Each number is 128 + 24 x the weight over its row's rms, rounded and kept within 0 to 255. Layers, rows and columns count from 0. The size above them is the row's rms in percent of the matrix's.

# layer 10 attention output (transposed), 256x256, rms 0.0629, rows 218-255, columns 192-255
size [111 115 111 108 104 119 107 114 108 115 115 109 122 129 114 122 110 125 126 125 100 123 108 109 107 110 111 118 113 112 116 112 111 118 110 102 112 123]
[[112 129  97 123 123  96 115 130 124 107  99 134 149 119 159 151 110 107 124 148 105 154  62 121 148 125 110  92 101 101 106 101 106 144 148 144 112  81  90  74 112 108 141 140 139 133 144 155 138 126 103 144 128 131 123 102 151 148 117 135 162 118 128 124]
 [145 124 140 107 153 130  98 132 118 109 140 137 125  61 148 136  75  84 156 141 156 161 118 133 108 122 155 148 155 114  89 149 152 145  97 126 151 157 123 192 104 121 114 106 133 123 141 133 146 132 137 124 150 121 112 108 138 175 156 102 130 166 150 147]
 [103 152 105 125 119 109 127 123 122 126 102 134 154  75 126 166 196 133 125 100 127 129 160 123 141 123  92 143 134 113 142 125 160 165  98 128 135 120 107 143 130 115 145 132 117 161 121 126 130 136 139 152 153 124 126 205 111 127 100 134 148 136  86 100]
 [126 136 160 132 115 125 122  98 138 132 147 124 152 101  90  98 134 126 165 146  88  91 124 152 173 142 136 133 123 124  70 149 119 135 129 131 174 112  94 128 109 107 145 139 177 105 125 153 119 174 111  98 138 143 124 122 148 137 140 107 122 120 130 161]
 [ 96 120  62 117 137 140 118 123 135 134 122 147 103 125 118 102 122 133 157 139 146 139 107 116 129 133 118  79 100 123 151 137 137 106 151 117 111 159 139 101 132 116 159 158 154 127 138 133  83 119 136 164 119 134 126 158 114 101 129 201 133  84 117 141]
 [173 110 137 141 106 182 135 111 107 125 140 127  99  83 106 165 118 101 131 119 156 156 165 136 160 101 139 140 111 160 138 143 172 141 156  91 148 132 156 155  94 165 127 158 116 126 169 100 158 128 124  98 142 130 130 111 111 122 119 132 141 149 139 147]
 [125 105  80 114 141 130 111 122 140 134 106  73 145 142 102 176 141  70 132 138 161 112 126  91 127 134 119 127 132 116 176 161 134 117 135 122 119 114  75 159 146 119 165  70 102 115 122 137 202 144 139 148  79 121 143 106 133  88 144  77 118 154 149 134]
 [120 112 134 162 136 127 130 105 146 133  88  60 125  71 145 127 162 124 155 152  99 117 129 121 145 118 136 134 114  89 103 128  99 105 140 162  89 147 102 123 150 144 139 107 139  96 110 175 158 160 144 133 124 148 116 105 128 113 197 130 172 122 168 100]
 [137 121  97 149 162 101 141 131 151 124 125 149 137 131 166 110 132  76 140 105 123 101 133 140 132 102 164 149 131 161  63 127 148 149 124 103  24 173  94 119 118 132 157 131 101 100 193 121 164  93 109 115 162 123 128  77 131 149 124 132 126 101 138 136]
 [133 130 150 130  85 130 109 106 119 118 118 108  85 175  73  70 123 128 146 102 118 141 143 125 159 125 111 140 124 146 124 107 149  86 118 125 137 158 131 145 105 131 137 125 126 110 100 154 136 142 115 131  70 119 125  95 143 167 133 116 131 119 134 114]
 [101 142 101 147 122 125 162 141 138  89 146 158 142 110 169 138 154 160 110 119 105 142 147 141 112 129 104 129 134 101 105 113 157 131 144 128 134 113 112 143 123  79 143 110  91 144  95 104 127 125 132 160 187 141 102 118 157 132 140 106 119 128  96  96]
 [138 140 105 151 128 110 137 172 106 149 114 126 155 167 146 173 160  74 125 116 172 105  94 107 145 109  98 115 121 119 133 118  86  98 141 122  80 110 112  97 108 130 137 131 128  97  94 160 140  98  98 146 124 142 106 198 106 108 132 144 138 100 131 131]
 [112 154 126 151  97 142 117 108 140 147 111 159 127  77 100  78 139 127 149 105 109 114 147 151 147 136 133 102 111 123 104 204 174 140 114 101 206 111 127 152 117  94 110 118 122 149  90 129 146 106 170 162 106 142 135 133 160 134 114  79 167 124 122 154]
 [133 113 144 105 116 142 168 157 122 161 141 124 138 112  96 134 112 139 124 153 116 134 108 161  55 153 120 186 150 118 186 110 118 105 135 110 206 123  85 109 138 155 160  82  95 123 115 157 140 135 132 106 117 118 140 167 129 128 159 154 105 130 131 110]
 [106 139 103 135 139 106 116 139 117 107 138 171 174 139 153 158 143 161 141 127 124 145 130 121 136  93 113 101 119 153  95 150 152 156  97 106 119 124 134 104 113 124 147 156 159 137 120 123  86  96 109 181 149 124 106 172  94  99 129 133  84 156  94 125]
 [139 151 193 112 123 157 128 142 128 100 136 129 153 189 113 159 163 119 152 129 146 141 154 146 151 142 119  91  97 129 142 130 139 139 106 116 183 109 136 145 137  99 103 185 144 146 109 146 117 106 124 104 135 128 129 107 149 114 118 112  85 117 101 118]
 [123 129  87 137 125 145 131 125 120 125 131 118  97  59 120 135 119  92 137 131 168 165 150 107 104 133 126 177 118 164 203 123 120  98 148 150  67 164 130 107 130 159 144  95  65 136 127  83  81 155 143 138  97 142 126 139 112 133 105  86 126 175 143 124]
 [110 138  78 162 153 150 140 133 148  98 155 129 118 101 153 172 150 152 111 120 108 133 117 132 152 140 113 180 118 125 142 149 134 115 134 134 170 109 115 114 155 155 129  91 142 150 148 106 103 119 121 162 145 100 115 140 159 116 116  78 119 137 143 100]
 [158 117  92 120 101 144 119 167 109 124 117 190 149 100 123 134 147 115 150 118 158 134  90 130  90 142 124 130 149 134 122 133 174 172 189 107 121 119 107 124 153 134 122 132 118 123 163 132 154 103 154  87 164 125 130 153 138 163 126 170 145 144 141 154]
 [143 127 131 124 126 105 142 130 117 116 139 137  96 137 108 120  99  82 110 104 128 127 152 195 135 126 135 170 151 166  94 123  93 129 124 122 149 134  90 129 128 124  93 122  86 144 145 101 123  76 127 129 158 146 147 109 142 148 112  98 140  69 122 150]
 [130 114 117 159 132 154 115 165 160 147 134  94 163 112 146 151 162 138 190 115 179 144 138 176 122 123 119  96 125 105 149 150 177 147 106 106 100 114 144 136 144 175 119 151 125 152 186 119 140 118 138 125 152 121 108 138 161  87 158 107 109 131 152 136]
 [120 148 147 135 132 158 100 138 100 122 114 127 161 114 133  94 147 148 131 140 132 105 156  83 123 121 137 139 118 110 161 164 109 157 101 111 152 126 162 179 116 129 134 120 121 134 134 119 130 135 148 185 109 131 102 224 130 117 144 121 154 182 158 115]
 [135  85 139 120 145 111 113 210 116 140 158 124 136 101 135 120 137 122 134 114 124 151 106 187  79 127 129 149 145 168  87 138 144 137 108 137  98 104 111 143 121 154 136 161 143 135 129 164 111 103 161 132 147 105 122 132  82 142 126 139 129 120 137 156]
 [102 144 138 116 107 127 135  92  90  80 168  92 128  84 137 167 167 134 125 156 131 175 121 117 117 169  98 153 124 130  94 122 133 146 148 144 186 108  99 108 126 155 137 112 145 180 105 150 138 118 183 156 115 133 141  65 121 152 151 168  90 139 131  97]
 [115 158 117 136 164 136  90 133 107  78 109 113 122  91 165 134 118 119 121 146 119  87  93  83 122 119 159 167 101 135 153 128 124 113 114 131 120 100 123 125 132  75 137  77 159 117 134 160 107 111 135 162 116 131 145 113 138  97 106  75 131 148 128 145]
 [158 157  82 147 124 103 133 148 117 114 132 126 132 141 161 120 128 164 133 138 108 111 133 149 116 137 132 135 154 139 157 117 105 119 110 157 110 162 166 142 169 165 104 111 102 145 145 126  73 121 122 161 134 128 107 129 195  75 142 120 126 110 121 141]
 [115 101 157  90 129 147 116  89 148 152 132 143 123  93 140 120 124 113 116 155 134 100 135  46 161 125 151 124 115 123 124 152 137 162 121 134 135 146 137 130  84 127 162 155 119 115  86 138 135 156 161 158 115 137 117 134 128 140 100 127 122 112 123 126]
 [138 141 132 162 121 159 126  97 101  93 122 154 120 140 113 147 144 158 146 117 139 129 164 148 107 125 167 130 108 117 123 107 133 125 128 119 102 108 148 129 139 107 108 141 104 152 116 102 163 136 137 114 110 145 160  68 150  91 114 117 145 160  98 169]
 [140 124  85 104 143 152 124 163 130  87 118 122 130 160 116 118 119  77 132 152 175 146  90 144 106 128 112 104 139 128 116 120 103 118 148 134 128 118 108 119 147 128 137 164 142 121 154 172 117 126  99 131  91 127 103 104 131 148 151 144 112 129 140 171]
 [139 126 170 122 150  96 110  86 154 160 141 135 115 155 101 105  60 178 137 122 127 156 133 121 122 119 116 110 121 111 168 139 161 186 111 138 172 133 180 170 127 157 114 146 129 151 125 111 108 114 143 143  93 109 122 132 120 159 158 134 138 120 129 113]
 [136 145  92 143 143 115 127  79 164  96 118 107 127 165  98 144 174 127  93  96 142  99 117 127 123 118 139 149 125 126 176 140 124 141 132 111 139 102 120  97 159 124 149 113 144 147 111  74 130 135 142 163  91 129 114 176 155 109 158  86 160 129 109 105]
 [ 65 135 129 140 132 121 133 121 126 131 143 142 127 130 110 161  96 159  99 110 125 119 152 163 169  93 121 116 102 118 165 129 133 157  80  90 102 124 120 130 145 102 147 139 139 101 147 145 112 116 105 173 138 125 122 117  89  94 145 137 143 112  84 118]
 [127 101 120 143 142 157 148 131 125 151 138 153 126 152  86 136  84 171 141 120 113  92 132 162  67 129 155 164 185 145 150 138 139 174 109 112 149 102 135 146 162 189 126 150 135 144 146 113 129 147 155 122 168 122 131 117 156 109 169  92 103 155 136 147]
 [134 117  95 116 132 109 125  63 139 114 131 131 166  91 135 101 156 160 167 138 132 128 108 129 142 143 138 132 112 114 163 182 120 138 152 124 108 175 159 158 145 137 161 116 126 134 140  98 108 107 135 142  73 106 116  90 119 103 141 103 128 146 127 128]
 [104 121 161 140 133 143 124 120 123  98  75  86  89  96 143 157 189 140 126 119 139 137 158 126 140 127 102 131 111 133 105 121 120 141 112 137 135 120 112 118 144 114 141 118 117 163 138 161 122  74 139 152 114 137 145  44 128 108 117  54 123 107 142 102]
 [124 150 123 127 129 128 148 170 173 138 156 117 176 122 114 170  99 105 144 112 132 146 152 147 143 140 140 144 121 127 119 113 155 120 117  87  66 117 105 108 109 131 124 155 136 106 127 114 145 147 101  79 186 103 119 170 117 110 108 140 142 117 112 111]
 [116 125 174  86 133  97 102 109 125 100 100 137 235 137 147 109 136 139 152 185 135  77 142 105 121 131 115 106 119 108  31 116 118 118 105 144 125 103 122 136 131  95 121 173 152 164 111 142 135 141 138  79 131 157 129 106 136 121 139 145  84 110 121 124]
 [101 131 140 120 148 110 133 126  81 155 113 190 169 107 160 129 154 180  95 155 128 141 136 126 120 131 116 109 133 105  79 141 139 149 128 136 141 104 109 127 140  96 108  77  87 148  99 152 146 115 155 127 113 136 142 169 118 146 114  87 154 135 147 142]]
# layer 10 attention value, 256x256, rms 0.062, rows 219-255, columns 192-255
size [123 117 111 117 125 112 119 110 121 124 114 135 143 122 132 122 139 137 136 110 129 116 118 113 113 117 125 126 118 124 121 126 123 117 102 115 133]
[[170 147 126  84  88 108  93 113  94 119 105 138  79  90 156 140 129 177 162 150 143 135 140 134 128 109 119 118 130 153 129  96 159 130 120 107 119 144 105 127 122 110 139 152 100 116 103 135 100 100  96 157 146 138 137  90 127 143 103 127 120 125 127 113]
 [139 120 163 147 131 117 142 206 153 143 161 118 100 143 144 136 129 117 115 110 134 137 108 116 120 172 117 157 135  80 112 157 129 163 116 113  99 118 120 124 103 147 112 119 112 116 111 113 120 182 138 135  85  87 123 175 132 134 111 141 124  57 135 110]
 [112 138 119 107 105 137 115 176 112 124 161 126 105 113  90 150 129 124 122 154 147 115 139 117 162 140 101 160 110  97 135 150  97 128 131 133 146  86  94  89 122  97 132 141 131 141 126 160 142 129 119 149 132 105 192 147 149 111 148 144 144 131 121 114]
 [116 107 142 129  99 119 108 127 122 114 137 179 167 130 121  93 126  79 164  91 111 126 105 129 113 124 143 128 142 112 105 156 145 115 115 108 154 231  97 138  94 137 167 165 154 146 121 109 148 148 127 129 120 133 103 158 143 118 139 160 134 104 108 106]
 [199 142 117  92  63 124 148  97 136 139  77 144 116 113  96 147 121 163 124 144 117 148 131 141 156 143 126 130 141 116 148 106 116 131 173  95 112 140 146 128 131 117 121 174 139  89 111 172 149 148 122 114 165  69 117 130 143  96 123 110 150 114 129  83]
 [111 128 100 125 130 100 134 155 107 145 120  80 144 147 145 119 131 141 143 101 118 157 165 128 118 164 110 122 138 159 112 138 143 131 102 133 131 121  71 122 159 161 152 130  98  87  85 116 162 192 152 135 107 117 148 103 121 109  99 102  85 158 159  73]
 [103 128 131 173 115 135 104 130 109 120 138  76 117  77 152 150 133 131 130 119 119 118 147 171 110 117 106 123 169 139 123  95 110  91 116 151 128 127 131 135 175 102  97 141 132 165 101 161 118 150 164 104 149 136 124 118 139  86 158 114 117 116 160  83]
 [165  98 133 158 135 111  75 120 111 132 133  91 113 140 134 119 132  88 100 151 106  69 120 120 153 139 147 126 160 164 131 100 140 141 134 125  82 149 136  54  98 154 130 156  99  81 124 161 180 106 123  82 175 120 134 122 141 117 118 164 142 130 149 108]
 [ 73 137 135 148 123 145 122 116 143 134  99 134 149 145  75  88 130 100 127 159  77 158 139 111 142  88 140 124 155 153 111 130 118 118 123 116 104 177  79 170 108 126 159 163 159 134 130 135 125 111 161  90 133 106 133 117 122 103 106 152 152 146 132 173]
 [140 163 105 104 153 123 150 131 163 117 116 110 150 118 119  88 128 145 113 137 151 113  80 127 156 100 107 111 131 119 107  54 132 135 138 145 119 107 156 127 138 109 136 124 120 187  93 109 130  86 115 146 124 127  89  86 150 144 161 131 113 153  78 162]
 [ 78 130 132 141 131 133  88 174  98 133 145 136  95 151 104 197 130 130 148  90 165 101  99 148  98  79 154 167 126 155 125 102 127 147 133 123 116 115 137 149 159 111 116  96 147 104  88 141 147 119 212 109 116 161 104 134  77 173 158 148  81 125 154 111]
 [115 107 128  97  84 125 172 135 135 124 112 119 131 124 116  87 128  79 116  93 121 109 114 163 161 118 119 150 112 132 109 152 151 129 111 110 127 146 101 103 111 156 100 150 136 130 127  61 115 117 146 162 104 127 153 114 157 124 125 148 108 105  67 122]
 [126 126 111 115 111 141 154 131 109 158 122 144 148 140 134 131 133 164 173 111 127 135 178 146 110 159 110 102 139 181 136  97 123 125 132 158 158 102 126 143 160 127 112 129 143 118  89 122 137  85 120 150 132 111 128 132 115 185 114 139 115 114 152  92]
 [149 168 117  88 148  99  87 123 130 128 135 145  84 140 134 130 128 145 165 147 105 152  45 107 113 101  94 138 103  83 107 121 134 142 143 135 118 154 127 123  99 137 120 127 141 169  97 184 117  91 152 137 109 167 147 124 108 147 158 141 124 117 120 162]
 [134 178 152 123 137  92 115 169 111 129 107 128 165 155  96 117 138 126  90 171  84 122 172 126 150 127 122 105 111 136 115 174 119 143 137 118 150 109 114 169 141  83 129  94 172 124 133  93 134  89 159 137  71 135 135 147  93  43  98 113 148  85 115 108]
 [141 128 140 136 119 102 115 111 171 108 148 151 143  99 149  93 122 128 144 110  68 130 136 113 147 140  74 132 121 122 120 136 105 153 136 139  91 184 146 133 133 193 154 169 124 142  99 163 103 166 142 121 128 101  92 146 133 167  84  97  90 137 175 134]
 [163 108 127 141 177 121 130 121 167 116 111 133 138 133 122 134 136 183 113 163 124 142 158 132 156 107 149 124 128 144 135 121 119  98 148 137 140  95 126  77 145 108 146 124 144 149 117 153 158 102  83 122 103  79  99 151 135 148 155 148 148 136 149 150]
 [159 125 151 122  85 121 102 135 144 143 167 154 100 142 135 123 128 154 134 140 186 127 101 149 138 162  85 142 149 131 136 153 158 146 150 119 117 131 161  86 164 145  83  80 111  92 135  94 119 125 138 126  79  69 104 113 153 132 141 118 120 127 123  69]
 [126 111 120 156 145 152 106 106 157 100 135 151 131 139 135 119 115  65 118 150 105  98 156 146 178 133 146 157 108 171 103 158 140 156 123 113  97 122 182 112 112 128 112 111  91 150 131 138 105  89 101 108 144 144 153 136 151 150 130 156 128 111 119 164]
 [137 148 149 142 137 139 147 142 106 143 131  80 128 115 137 103 137 150 161 146 138 158 135 174 114 158 102 103 145 132 115 145 152 139  85  99 135 103 111  77 117 116 141 124 106  83 124 120 148 123 123 143  85 148 141 167 111 104 119  91  95  57  86 122]
 [105 117 130  97 142 136 143 142 108  76 104 138 129 142 159 147 133 167 158 125  95 131 158 122 100 100 142 126 114  89 100 137 124 113 161 120 108 155 142 191 149  87  94 120 135 170 139 113 133 112 142 143 141 147 104 156 132 140 120 158 112 146 144  71]
 [125 139 128 119 117 154 113 144 116 104 112 130  91 145 176 113 134 143 135 122 135 133 124 164  98 187 123 180 159 141 120 127 169 145 144 135 135 140 136 118 135 187 145 162 121 141 108 144 140 125 100 143 146 129 130 122 142 149 123 112 152 110  95 101]
 [118 174 126 157 132 142 136  90 123 123 141 166 111 109 128 120 118 139 138 138 135 127  85 147 124 128  89 129 169 155 133 145 107 103 129 130 144 107 173 106  89 124 121 134 115 127 129 146 128 146 116 140 107 146 101 107 150 120 140 123 143 122 160 122]
 [139 103 139 106 154  76 113 119 121  90  83 144  88 113 159 141 133 148 142 117 123 106 112  60 131 126 167 139  90  82 142  77 106 120 149 107 127 128 118 136 120 136 121 102 140 142 130 154 121 126 158 133 102 114 140 116 100 113 146 109 149 137 142 136]
 [151 149 136 123 153 105 123 113  91 117 148 146 122 111 152 101 124 145 134 109 116 105 137 130 108 104 106 132  87 126 101 122 120 139  91 106 142 137  97 148 130 177 118  75 133 178 138 135  69 140 103 139  84 152 142 128 173 137 169 112 103 128 115 138]
 [143 138 114  83 110 137 124 120 107 125 108 136 125 159 118 141 124  98 115 120 105  88 125  87 120  94 150 117 135 103 128 153 159 149 125 115 110 133  96 144 165 124 120 159 112 102 107 103 110 130 177 123 159 106 110 102 169 127 140 138 122 117 150  84]
 [ 72 137 117  83  77 125 138 109 136  77 120 176 138 140 129 156 126 120 133 139  94 136 151  96 148 106 136 145  83 119 115 145 106 115 128 134 115 141 143 140 114 131 140 147 139 130 127 122 123 132 181 169 118 120 142 102 129 108 108 124 102 143 114 143]
 [ 87 146 151 169 119 101  77 116  96 112 127 126 140 117 130 103 133 115 146 128 147 144 148 122 105 125 130 151 163 126 124 169 111 126 127  98 174 144 139 154 116 141 139 139 107 119 119 116 167 151 132 138  74 161 116 106 117 148 117  93 132 139 155  89]
 [146  90 178 153 135 119 114 110 129 168 142 153 135 108 129 100 121 116 151 130 142 120 102 179 142 118 133 139 163  95 134 128 137 161  82 150 133 153  91 161 130 107  92 108 114 126 149  78 101 112  99 122 141 119  87 120 126 109 100 120 138 132 115 113]
 [126 107 122 184 135 112 149 126 183 128 136 151 122 141 114 161 130 144  99  78 135 128  97 123 128  77 188 148 100  98 105 161 125 100 132 193 118 121 119 115 112 131 155 108 119 160 129 140 148 157 145 120 124 133 102 145 152 148 168 147 125 182 126 168]
 [124 134 108 116 146 138 107 174 110 143 106 129 132 126  93 120 124 141  84 131 122 132  96 183 112 130 174 136 124  75 129 115 118 148 151 100 109 122  78 142 124 110 126 142 160  85 126 152 155 101 109 139 146  87 136 151 104  81 130 169 132  86  92 109]
 [139 162 106 119 148 171 151 101 110 149 104 166  86 119 110 116 121 202 108 150 112 108 109 143  94 130 122 160 148 150 125 174 161 127 137 164 142  84 168 122 134 140 136 118 138 158 129 155 148  68 139 103 139 108 124  97 170 103 164  94 132 145 123 147]
 [159  68 132 137 109  83 155 109 107 118 145 171 137 131  83 138 127 104 150 130 128 165 121 130 134 137 110 111 138 125 112 130  89 124 123 119 133 182 112 170 136 144 128 149  64 152 109  96 127 113  90 118 128 127  93 143 120  97 112 110  86 144 133 113]
 [126 104 163 152 140 133 100 117 131 127  55 105 112 117 115  83 122 103 113 111 127 148 105 151 155 119 112 100 148 155 149  70 117 126 108 130 113 126 132 145 131 132 103 105 140 138 114 173 129 125 142 118 104 166 119 123 124 108 128  94 102  81 133 105]
 [141 172  76 148 155 152 150 183 152 126 156  96 148 122 112 162 132 150 124 170 135 141 128 139 100 158 130 148  99 119 119 112 123 125 120 124 111 102 141  99 101 145 123 150 121  89 138 133 137 133 145  93  89 126 126 144 118 107 113 142 148 102 119 121]
 [ 88 137 123 106 160  94 131 128  73 124 112  76 132 148 136 125 129  81 102 132 156 112 121 103 147 159  73 115  98  92 122 129 127 115 103 159 131  96 128 137 114 118 166 148 102 124 123 134  99 136 130 154 127 164 150  95 128 124 167 120 106 111 119 168]
 [104  83 135 131 140 132 119 110 129 122 135 107 128 112 149 156 127 133  91 106 189 105 109 156 154 148 111 153 112 151 179 142 142 127 142 165 122  96 187 141 151 123 115  83 117 119 143  75 122 129 124 153 121 153 124 132 129 115 147 109  69 146  98 114]]
# layer 10 MLP gate, 704x256, rms 0.0698, rows 0-9, columns 192-255
size [ 86 129 114 103 103  77 123  77 111 113]
[[132 113 180 156 145 152 139 116 142 154 148 116 121 166 112 143 144 128 129  89 158 134 160 120 144 117 160 137 130 121 165 117 145 137 149 111 153 124 125 116  92 120 161 164 145 123 125 104 127  93  95 163 111 117 116 173 176 125 115 147 127 142 134 146]
 [101 133 123 101 171 113 158 134 105 142 115 110 139 126 121 144 128 130 106  86 132  99 140 159 115 120 117 109 104 129 114 122 129 122 149 147 186 134 143 109 114 124 137 135 120 135 163 112 134 124 152  86 149 142 124 155 183 128  88 119  80 160 104  96]
 [113 123 162 125 128 122 107  84 146 115 130 136 105 159 126 129 102 144 127 137 156 156 120 174 146 118  99 121 173 148  98  86 165 136 143 138 126 109  88 163 131 158  61  92 105 124 115 150 124 138 123 141 135 129 153 116 153 118 111 198 148 130 142 139]
 [135 126 101 100 138 159 143 176 146 151 152 152 116 133 124 127 126 114 160  98 184 142  90 164 111 147 110  83 119 113 136 102 147 127 102 157 172 123 134 133 117 172  95 143 111  93 161 130  97 131 115  98 137 132 112 145 131  97 156 142 131 129 126 129]
 [140 121 120 169  85  95  92 137 154 111 135 156  98  90 127 115 126 110 125 148 115 133 134  92  89 107 180 136 133 103 131 116  91 111 130 116 114 127 123 122 130 107 159 151 129 112  90  99 146 128 107 128 113 166 125 119 107 135 130 158 113 144 134 141]
 [100 138 113 178 144 138 119 140 172 100 138 165 139 148 151 156 128 101  67  43 125 122 112  88 102  91 134 121 125 134 100  99 103 122 113 154 124 122 204 147 136 113 126 104  81 140 162 134 120 155 183 134  99 129 135 140 118 142 158 135 123 150 136 154]
 [130 105 169  93 116 139 139 106 109 142 170 105 140 113 119 151 113 146 108 111 101 130 113  86 146 144 108 135 106 110 124 116 146 126 167 184 162 108 117  73  94 133 155  91 117 158 146 103  80  99 125 168 127 127 152 154  81 106 137  93 116 186  84 106]
 [118 125 116 125 121 163 151 119 115 147 104 129 149  88 117 150 110 141 109 149 128 129 188 119 118 117 145 139 178 122 113 120 140 157 144 130 159 137 136 154 143 155 126 155 112 140 176 125 173 120 162 125 111 134 171 148 144 148 122 193 105 168 145 130]
 [118 134 155 177 148 150  68 123 130 119 131 133 175 141 155 107 141 125 144 139 120 132 161 121 124 120 127 138  90 159 112 108 165  94 131 113 140 131 162 145 143 155 146 152 161 128 136 104 131  84 119 118 122 158 111 103 129 123 123 168 179 115 166 162]
 [151 138 110 153 135 138 148 150  94 111 145 150 122 178 163 121 116 121 138 146 155 162 112 111 141 116 103 138 136 104 119 129  90  88 124 159 130 163 127 154 160 135 121 124 133 123  98 134 171 168  59 110 139 140 105 144 127 133 112 176 122  97  99 135]]
# layer 10 MLP up, 704x256, rms 0.0678, rows 0-9, columns 192-255
size [ 94 119 107 102 102  86 106  78 116 103]
[[139 138 138 152 129 152  93 152 112 130 114  96 120  98 119 128 117  88 137 136 117 106 139 121 158 131  82 116  70 135 152 157 114 153 148 127 122 120 150 109 143 125 103 143 173 147 144 122 114 104 141  95 126 158 150 139 122 108 134 126 138 126 162 124]
 [105 130 166 150 147 102 103 144 159 161 108 157 109 132 140 114 120 111 112 176 150 104  85 131  93 113 107 163 136 120 112 147 148 126 122 157 123  89 142 166 142 141 124  97 124 125 139  96  69 142 127 150 120 153 173 114 124  84 154 112 128 126 104 153]
 [134 109 174 144 164 139 122 105 153  86 142 147 110 146 165 140 104 125 111  90  81 109 114 160 154 121 112 102 139 146 137 145  98 103 105  95 146 159 122 136 141  92 154 126 154 103 136 133 116 118 134 100 125 126 152  70 146 131 102 161 125 127 105 145]
 [ 94 114 140 147 103 113 107 143 113 123 107 132  90 144 121 146 121 172 142 141 139 119 150 131 141  99 157 147 126 148 186 145 138 126 147 123  97 146 136 153 117 120 167  96 133 142 107  99 138 186 114 156 160 130 110 118 106 129 172 107 115 139 154  97]
 [148 132 141  81  85  93 157 143 145 149  92 137 179 139 163 105 118 112  74 106 135 125  93 144 148 171 134 129 118 198 143  90 136 122  88 142 146 150 132  94  65 147  79 141 115 103 141 161 108 139  96 125 108 113 139  75 115 139 100 154 139 138  91 120]
 [143 107 135 121 127 120 107 121 195 120 121 139 154 130 173 143 158 117 103 123 132 116  97  92 144  96 103 127 127 132 152 146  89  91 118 136 102 138 158 118 148 140 133  89 115 139 136 142 110 173 162 142 112 129 113 149 149 165 127 117 130 130 144 144]
 [117 134  98  97 149 159 129 122 149 102  97 131 182  91 141 118 129  93 118 128 133 133  95 135 128  85  92 143 109 110 149 170 132 123 137 156 144 110 135 113 150 110 122 100 122  83 146 155 119 156 128 120 157 142 151 134 112 177 156 107  93 119 128  57]
 [134 138 150 147  80 164 141 123 126 120 162 116 143  87 114 110 161 113 172 125 170  98 102 108 173 157 134 154 109 106 138  77 140 154  96 109  88 140 146 139 124 167 101  88 140 156 160 125 167 125 135  92 147 127 134 130 116 125 137 152  81 182 123 141]
 [156 163 131 118 143  96 107 135 153 149 139  84  73  90  70 149 153 114 143 103 143  96 110 133 133 143  99 131 139 147 126 131  90 131 105 152 131  69 111 123 150 102  82 145 114  92 135 107 142 151 130 100  82 152 120 115 153 153 155 122 168 135 118 178]
 [154 158 137 158 160  86 108 105  86 110  99 116 158 126 144 126 129 134 147 110 123 140 116 109 144 133  93 104 136  74 114 141 136 106 101 108 123 116  93 122 136 170 160 149 144 135 117 134 122 136 130  83 129 120 154 136 116 124 109 127 106 102 118 146]]
# layer 10 MLP down (transposed), 704x256, rms 0.0641, rows 0-9, columns 192-255
size [ 94 111 106 101 107  97 104  91 109 105]
[[143 119 149 137 138 108 134 110 100 120 132 147  94 141 144 113 172 137 100 108 125 133 111 129 124 136 146 149 125 121  95 119 107 129 174 132 167 123 139 135 130 139 118 116  67  98 132  89 154 153 112  68 136 133 113 109 140 130 136 131 155  87 116 108]
 [170 154 119 108 103 132 118 153 147 144 105 158 146 103 161 145   0 115 112 132 117 128 159 127 138 120 140 130 124 124 135 116 108 115 117 157  78 132 114 136 163 161 110 131 137 145 147 142  82 122 128 120 154 124  91 147 151 136 134 101 160 127 114 102]
 [174 156 107 150 216 167 122 119 132 150 158 153 147 104 139 141 128 148 129 151 136 131 131 144 156 107  74 165 131 137 132 113  76 123 148 165 126 143  86 137 133 126 119 117 152  90 162 123 158 151 147 131 126 109 116 114 123 132 148 114 132 120 158 150]
 [ 76 178 136 148  98 141 142 135 110 171 160 131  86 141 155 145 211 138  91 150 135 125 107 130 136 189 158 131 140 139 132 174 137 135 152  91 144 158 157 106  98 118 145 108 106 140 130  80 100 156  97 122 121 122 138 112 103 173 121 120 110 136 160 145]
 [140 137 138 141 103 107 136 130 113 111 133 109 109 108 120 114 130 113 194 158 103  80 134  95 141 103 130 124 133 149 118 127  79 127 104 159 140  87 159 136 161 103 146 150 139  99  92 128 157  89 169  90 127 106 121 138 137  83 142 112  99 135 163 155]
 [106  93 141  69 121 137 142 165 137 115 140 140 148 109 134 159 168 135 113 159 145 125 132 141 141 131 103 130 146 145 149 142 136  66 138 131 145 149 167 126 114 150 176 124 144 154 130 154 103 134 118 131 131 114  66 140 153 131 108  83 113 110 104 148]
 [118 119 129 159 108 116 119 121 187  85 101 165 166 172 127  84 181 131 117 131 126 101 144 153 155 155 161 132 144 170 189 153 137  93  92 133 106  76  76 124 144 132 135 110 142 144 136 137 144 112 125 153 142 151 110 115  92 167 167 121 123 143 102 148]
 [170 140 122 124 133  45 109 103  94 129 104 166 124 129 140 142 251 140 118 103 140  95 151 103 105 117 172 131 136 137 110 105 118 104 153 109  55 153 139 105 132 133 108 129 154 145  90 130 146 132 124  83 130 159  68 116  90  90 141 121 121 110  96 137]
 [101  92  75 121 139 109 163 149 137 197 147 160 153 148 108 139 255 164 124 169 132 134  92 127  78 129 125 145 113 157 118 111 134 118 125 168  99 122 105 112 122 137 129 144 132 131 128 117 108 141 118 126 123 128 142 127 129 103 140 143  92 112 102 123]
 [175 165 137 142 106 117 142 131 120 154 121 176 161 149 139 137  69 116 136 165  97 155 115 181 130 182 145  88 202 123 134 127  74 128 102 137 100 124  92 111 139 125 135 134 123 112  89 127 112 137 130 101 114 135 160 154 133 152  95 136  98 130 128 135]]